Part of a small language model's weights.
Size: 12 layers, width 512, MLP 2048 squared ReLU, vocabulary 16384, 52.4M parameters.
Architecture: RMSNorm before each block, rotary positions, no biases in attention or MLP, normalized queries and keys, normalized values.
Training: 651M tokens, 4963 steps.
Each number is 128 + 32 x the weight over its row's rms, rounded and kept within 0 to 255. Layers, rows and columns count from 0. Numbers have three digits each. The size before them is the row's rms in percent of the matrix's.

# layer 6 attention query, 768x512, rms 0.0396, rows 458-507, columns 0-63
088:064126116122105093087123162126120177084075186127145139117149095163145105132159192093118129095162034131121127136155145090084125148146153099160156197106161067151114099111123111131140110115111118
093:123135107149176070105151162131182141086143075149109071118096136130117083108111099132159088101131171197171173128075149063106116142062166178120137118126140152111192097138190094147099082151122150
098:163144143156191100125143169145148161164170138096149101123097139114098136147073150145131103145155150129092127131104121179089158124108161126117110128149145166121057119155167090124124110159123191
091:150194114103147217094093134165129112112083195118136144122099146169181198153140133152126132125119113132160101171146112017093134163149199121173129201144193072113169139147101127136158086065213124
096:130050119085162084119121218131121077194149108136131117157132111093078127127129149136100078180125153106143196074120160172124169170110103122126121093093160186103132100154187152133064113130119088
090:127214129080082175123131119119109111106131168145172113150105142153144125167135182170125106078122118155167144144118157074116153089117135138149125198105163075183197138119116145144188130099207164
095:102097116125116105113126153125114062092112100159111104142134131140118084181109190126102100119100127178134173109189140138080159099060143138172097133126220153121116108181143087142071074106138159
091:142122160154133166102173126163059131116034148144179148106148152150151151110148109170126080076120052117158111120171156067141109119157147099103155145124099112152090137112119130080097095113138122
086:153164117124167129146133119145166116118106120077115143096122127123153191117130139085120165137172089121131137143144152079150095156129134119125123145142077130181103128073110165110144117068169132
104:090115139152072164090117180136124139101127135164176123184126172122091102163141147143168081141150071163153148126124129097086120094150162177136113171125176121160136124116116107174093100190154146
104:125163138121077152132074094164131208105109083136089099116107100156115064137080120138067138178163106131141114163096097138123111142186143142125113133124146185129155105095146117129105163093176173
087:109052144147182096150147117092110098191199128123136127120142118096120122144174136111052099154141218100080103163092095249139135177126085109136149119122077162129069123118146140124149156173096117
103:093162181145092155178139110111148130202107096152094173109158149117132119122141099116132061118107171113057128095154090074172139195135153152142185131202086144163105158074124130139124160119145112
095:134127113122210102112165138133138128073122109078143130133150113137099229132148109092142126137134099113123133134133104124154139136113120129124156116166092177172092140113137161147154137092131089
166:145110121094174117064113139219084086116122162144180118135089135151092090156105146132106133153108123185121187135102155154050151085124146102094107113139127138141156076168137123114079108136135159
124:129113144144174110118126134085151162158170117089169132126149158117134154107116190133194129120087121104127118096155162129145151096136108171167146116142134098213129181131182116190110176114118067
100:130179135101073156049117106157163114094099146098149159109134130190169174091153102159055148125121053131119101182108131020178118153200181089181156123100168113160134128068152153105139121081138093
091:127112147127098144102149088102065145090112099082131147071142116135134149146137115080101196063096081138206141140168147062106120066119117173098100110114180061089125123131117105117123133110150146
099:142058128145156074125161220096190156099170087150123138126125127120148148080129125111145126148098132101101081071135164149160169107121153186138210111055119166129122135157099159167127134089085115
126:075171110160147121150152071112130180144119099092110153113112112126168086111151132089152143080124188145040082112145114084153120182104145177143133115144164124185098141138119052129121144081118144
091:145113130136151092151118166087195176121187077147120123192099135126083072156060170145192111160092190161102123117133155186148146135048098175138074148151160187111118167186173158167124083122055134
122:074111107139125134173130168129125133116142113152139100136146080155070167213142105082101073091165147179123130127084100212120073163105101136095109121128126177164119109132183168151144096161126150
086:157128188139129161118144151128152155194105103135159108148104082117147130123149116187152172112135135107134169142173104142123096101131183139190145106127139135102155153099133116149109168145113166
086:158130102124140115169092158153098099100131139135100122085175144166077108116110116062120097160068154156135120109136151152120171136103071083088141147147145121110166110192142154111137096126114112
080:160156082158101094152109142121152156110113121092135119128120035091115176087154154144144145053150145118153142124186115095126124119091161147084191154113121111101098088130110160110127098100120102
089:205115129096125148141100174154125127092174168174140111101131176193113129150034119129106101155076193177117122085109143165096152097139053110121128194132101127131113184237160120158140102072115082
084:126139139169128139095155151121088195141056074187080143113115099105109111037186173122234134079100143157144139144115137083088065107129099218123136081134162088099112125155086140121107109138142163
090:169101185101095171169131133173176111094179174139103095158126205163140103134085055201118142143104164133113120093129150156115159154125107124172110140133147097124127169213160122123134130119133115
086:148119131095084169136164105082111074181129170081097114145122143120135087100174132138134132145124187138124131161058140138102018221114064143119109143196121112096106117091113086118151088134129142
087:128129141104148139154178088116128104178133133080103124167089144167150134162107174157143122159163118086173107162160055166151108193191111118105062133174110150112150141139155186068135122134144102
085:130068137162144082131121165130155178113106051137116125140133092118103120098130129102116162125168139158101158148124143132172158078146174105123147099130082159131102139073152086152117146134118202
097:127113122176115083071178092095111087087119068139155136123126109118113176135184132105074113072081072073122129140142078076133159098077170114116170145102091126163142111138136130108119080119091135
087:129129101154088102105143137085140122117137109127174107124155113128129146095121171126143157077157078112112131204149131154110153075095170184108164150091135199180129116110143101124103109172102171
086:098091112177172071146133117124104140104126131151123146101093122157046107106153152076125141093151141130125130125094111129121110099110155116101148071119062195135063109087144121119118123186126163
088:147121105168121123186096201075110153121102104171132143152139151123090046106110124113226126095113134219104130106137123183103139105089146193141152113175158155160119128110127121189054095142094140
086:119179103086078113129111158101167105080105100198178095146088093180132091110109148118149143108104116194144167168116156081116129104094168163147084121150167110174202109106151153130123101115112156
081:110079141147147071163170161088101061123197044101095154148159127056056121128127128122170149119135158106099102115103117184149129142124072124119121045150102164102058149138130146115105162184066135
087:116091124147100120156040164112109158116165137117135089221090114115096103159034158157155123115187135156140192118088122129090121102124125180168140220086158142151154111109116129187074143126087108
109:118096116104175092137131190139120128123143116140169154158116127130076065114119180150130125160120163179100154103114102206102169099106134121108124083153134176134145098140133119117054103161132154
095:131138112151127148173121110126120151147109136145079106110116102075142084150137148091156088069134111124106109049205152132098143089049127129134149125130149147171134121153128129121085061107152131
112:089211108136168119155108167174107141099111130148171124120097133106107040148089115119162076144130040195135173099160090151134153066081126156097141157105131192110164128097166115148067105081125088
101:151127158106166104112152107111098121138150165119158105138143136077119148137108104102096136181108138032112124101112092128156164132179078109126132109124023110145089105087135132127108166129118146
096:083160113110126166097084132152105145082104144137153124134136075152134067167150132090075188100193138207144128204136147155115082131149161120084096127126139103159174110120112191139075154147153137
102:189118115114176102141153121183103215110065101066115096043116149118094161111104123090161138118117076141118110149059179131149119128163162139120073108143068106110100099137143124056119117168136203
092:110130119093149135086135136164156161039069166173166122130143144168147131108126152094156168123143138165135147113167140043113129101103150159142111094110147104175199147129093131184086129078154093
088:134141147140026127173072042064094162150117199133086135140107119113118038147123107113091122108112145068059100145113088180142060120110103127092154115144113152110135150107129103137102074210094160
093:112152166097048185076092131140115081115120113125203162177150135154149157084153104114122144102119110107172186140107134115098130084212107105174158150138163065140178086099055106129144129126156093
098:108161168145162147136124126153102200117143103061111081150120121126119158117125100168159104174171128146144143149068099086117100198191107140095088122150098154079113130096165101105145152095181171
097:119087089100117104142095133142090138076102194094117143120127102154110030158097111143100159157141096213096124163102142167118085109094130131130109159095149131140137102124139138109111103138099150
111:149176120109102149050067154196094069116096156128199128091088140147126138118119091125079101165135111132147164174093141076061153131162155087139143203135167085105150068138109114129150106091149096
# layer 6 attention key, 768x512, rms 0.0373, rows 458-507, columns 0-63
097:060180100180115154182116125158159097116112091157151124143091153152112108135128160092182129153124129114113190172129136086087182103077164107140183140081094154158159065080082056164115120151131194
108:063132112138107122081153152071095155096114099129123086141115102128084100144142122120114147128136160102127149186112150125080172120091154146094133158099142135092151091154106135139091127077110135
084:135097127200087082172084176170073154097158084140148159158128133129090117157110069132151110161092096138130149116119138089074144117154138111105150108166155119118119096158098130128075173128093069
077:156121151059130192140120114117156171189079149115138153128124150092153205106170128106136147110146128125134125099118149140177068164166128125171096130134076114079069148017104094118135110089189179
105:109109137164109081142143112143106136102127109139125138111094123157076057153123111101112118101128092140095171160158125160080162090077146089106141120094160151147144093175107096119125126143060100
084:177125109088165118103127107108188223132131161093085130119153099128229163090100081139100124163182166099172078134124115061139132154117102136200082139121093109098079151113138068126208165137163158
107:087096154156114117150163106117164193123132171168179185123105113145065099087186143083104078127147092143117103146084132133105164087124126160087159138117096125161117086097125141101117115132079170
106:152169102111112094125128087140149187068123160093113140157082113152139137149088101146085092146140098102127143159104166082135118135077127127148180134148138127107109116105160081134172122104137115
102:138108084114146163103120092080113207100098160125131152129151130103124134120106140131124154096090145105168163090131097113136139133169128149114100139165106072154073130125169063114078139107211077
094:162167196151097112123158091053109177112071131139189135121114091143112155112145155176101124217205138112106133137123161079137118115084086127170118117179097144117085125072134140117138099105131214
094:165132172196100115178137126097165075144097134197027181100153164091182133125081157147130083122138163069148127119156090090159108171150164145066105161148109156116109141151121074134155118151103079
090:066170084171099091175123180134080068118155094176126143125110156147152122072071202109139139088081140181103168101180098156098127109124116135043192067094126160161161137156055146142096133117117124
096:104131099108192103120107096131154193092098137096077042161153096124118113129050136129128112109149111130187159114147106135114146100111128124091113167102097161121100146103159156074127162124148109
098:094099102093120177096128152198062124071146152048164079144115104168127133169161136147198147132069115159150148144113157105126154154153145137105168156175153053103169136153113096103089093172139116
068:135101147159119137145151160132106142125153094150110175150107107112125107147133092136133112129105095112091102167148157178091095139163146140092141123119154131141130115185135126107093135171108074
093:184161164104165120123100128109144127079091162150109100154151105073122150094113133129122132108105140147214096086132134108171152089170100123153108147140060109104095164175203142158117142102134106
105:157128124116139195145106102139124122146162112134075166085133139073137190164126064096135126134102114138116141132022068093164152202121134188160111159122085144130104147152186039127162138130105098
101:134136200172133080146138056096207128154110172161078198095120132128128130155203080133043103109128128110173094121118144113156168117171104124172128107151105136081118159134140104099162143111107133
106:135097135062140178135230175108065068030182180172156116140097140129119120117161145133162151121129156183175122107111160117140166142160150102127156147103125101192167150148160177135117122159152132
101:129160104147127098153136117126203183173076099139104167060163150044132161084123150108138142107147129180102130109096103151146156142120137196151119120108106178144091119100153093161126117049117108
106:154087141154125117146123224057094078115185156120097115183145109010102086103114159170174111113109162087140117080150147202124173113153155127095105156142111095100152144136149135134086154150167133
117:091148137126133179144139135109146100068131159106183089243116108200150148102094195149118119116117112118134139126126181116109138116110139100125157167134137146143137112121121202132086087141145194
094:190156185163123106072075098187139119117139146063167119126099134101119165151111150086132106130100116145120152177156179072093198147105151068114123134149134074182097148116120138099122109134141175
096:096107031111156170059141182146081148085109137143054136140130136128158130118077139169099122155156154106113104100173111158129102113146122172132097161132180111070145133141102129094101093192137102
089:170114127202104133154113094090150129110109145167152168087124173112140123151116177087107151161107107161156147145112186094117188144127182125107101076186080111186094116142254139125155110157106167
095:171119113097177132098160117150117109118124124089136092095167160111130162074150089164090135139109085126096081167122141181170117138156079088145100148152216105156122142142156131114176133148119082
094:120154132153107104124124128073152102134146132113102150182102110089074083112125142088172105157070084104136185172068156117028070135069124106129124164112091142110136167088151158190110145128146176
099:176126112154143211166128108137084094101154135103172147116100146241117192088129125110125128185126070107122086083097123142152146141141089099087118085212121121128045150091176124182160132124166063
090:084105131110144163114160146080141233152113144147159156147117145108091181077176144120135122148142085125179063136097154168075096139171099150104179125107064098115067136066090169100124106104124125
092:181133128098157096155149093130145113126162144131082166114162153119110212121121093117145070132095132125164071125115122145177097185173147124171126101184163122136141157139168079134126103167124109
091:069099119190065057095111201102077087154158083122050129112094110131120082195118159153178096121118172129154178206118137111115162132133197091081134158079158153088168099130084115127127171140110173
102:085127165167118082094103129139146146107161133137166095154129118094108114136175128076191094124111168168121151164095167159080129138171148091105155107172147094158136090117086144158106069154155169
099:066150178187122118110131113103151101151088134124156078142103108131103072097161139116195103105161167129105119148134116100063177088090158166131053073118158152135152087093174109169097098110119164
067:085065158245101110119152159116076152104145074187092126167144109128133100146118141183176113179070112116119174116105151150139116083169162162131153088167104130112112105166101134158118139157089057
079:118100176183090066110128097096144144187128087208129082157095078102063109102165146117160172102129109125107189140196100156083132106091154134113125080125122118127147055161119180105086119101085092
111:080151133175105098065123103087144076138118096117139124102078095119120137094155109107146097099138138118129135185101142064072133156066150157084107145086110126097126117122094103115124051081131172
081:158065126150128101163114129106099149126187090138143153165137068143092042137085170114133105149084098136109139113176112179102125095094131103091164122109187101137192110178154177114070143141107052
121:127144182134119153056148123187143113087082099121200123063105104129107131082143141138113149156187168147062148130179123116099145104109169125100133110120152098172134085121073114126091045082083145
072:119085147156104102137153191096077123113175078168122158176111108122089106133136156106129143157108080103127163108201132145123145103134113153112151117104175142159131107157089163092095170161066094
104:078170089186138148167136144077176160100098114171167167103097145244103166070101107115163151126149087137134130155143158147081151088091084187115189122073121133159096151077157165133101155148141146
111:115071163157100118122134178150151165134148125146101163099055107184120105125098132139159097129116182120096141153179185116166109098070204150098127094116108108138141150090131130083158118186098152
088:082103124120140098175153186150057112097144112086113075140088145132124069219104117169161090169101133158148121137170099100136121124183111080097165120075138133145094127170083115131105104172108142
094:103198156165116154180191125104165059142132136149155099094095139164144233162152198109106120090144087126062122170107126116089125140092122140122118117067076158156113097151106095113162102091131248
110:094173116156094137081113162121126157110105129081111122194134131156136130178185140178164137189059125125183132132103149118079174161138116128112186119161132102152131159163150122124141122112173133
107:125151173124163161075158103141133101147079168124124124065083123117130162131170121124110079103195112125098081148064137156153115107142145112112095137107096128140065094164143123097151067048147164
115:142108079163165149116161174082140180134112074205091132093132179082111126130062187153165097145128134117152150091174099120140151116121120179103135117107117153139073142073138167131129152166129170
116:135166115147149115112088018181099087126097122090139105109105127108124135173083067135079073177156126120149119107141096045147077135143082069124141123081089171103123074139139091089164102157112158
118:137093188116141170096137097221160121104129148097095102154165101157131118158066118163104098144129156135113131188133161087117086103162157071126104184134147125117161148154098140124099111087113070
079:155103163169061147163107181095138092237165081183101162132108144081124142139186162117184121103136121110094156119121084144157140195132158182145128070130152147159128155121099120149151155135135118
121:164105132097089152089131082232096098143071124106164132112121138128141090205094086123092150117152098130090123157132109091131054112134125119106117117146139121127132061132087091100137069118104101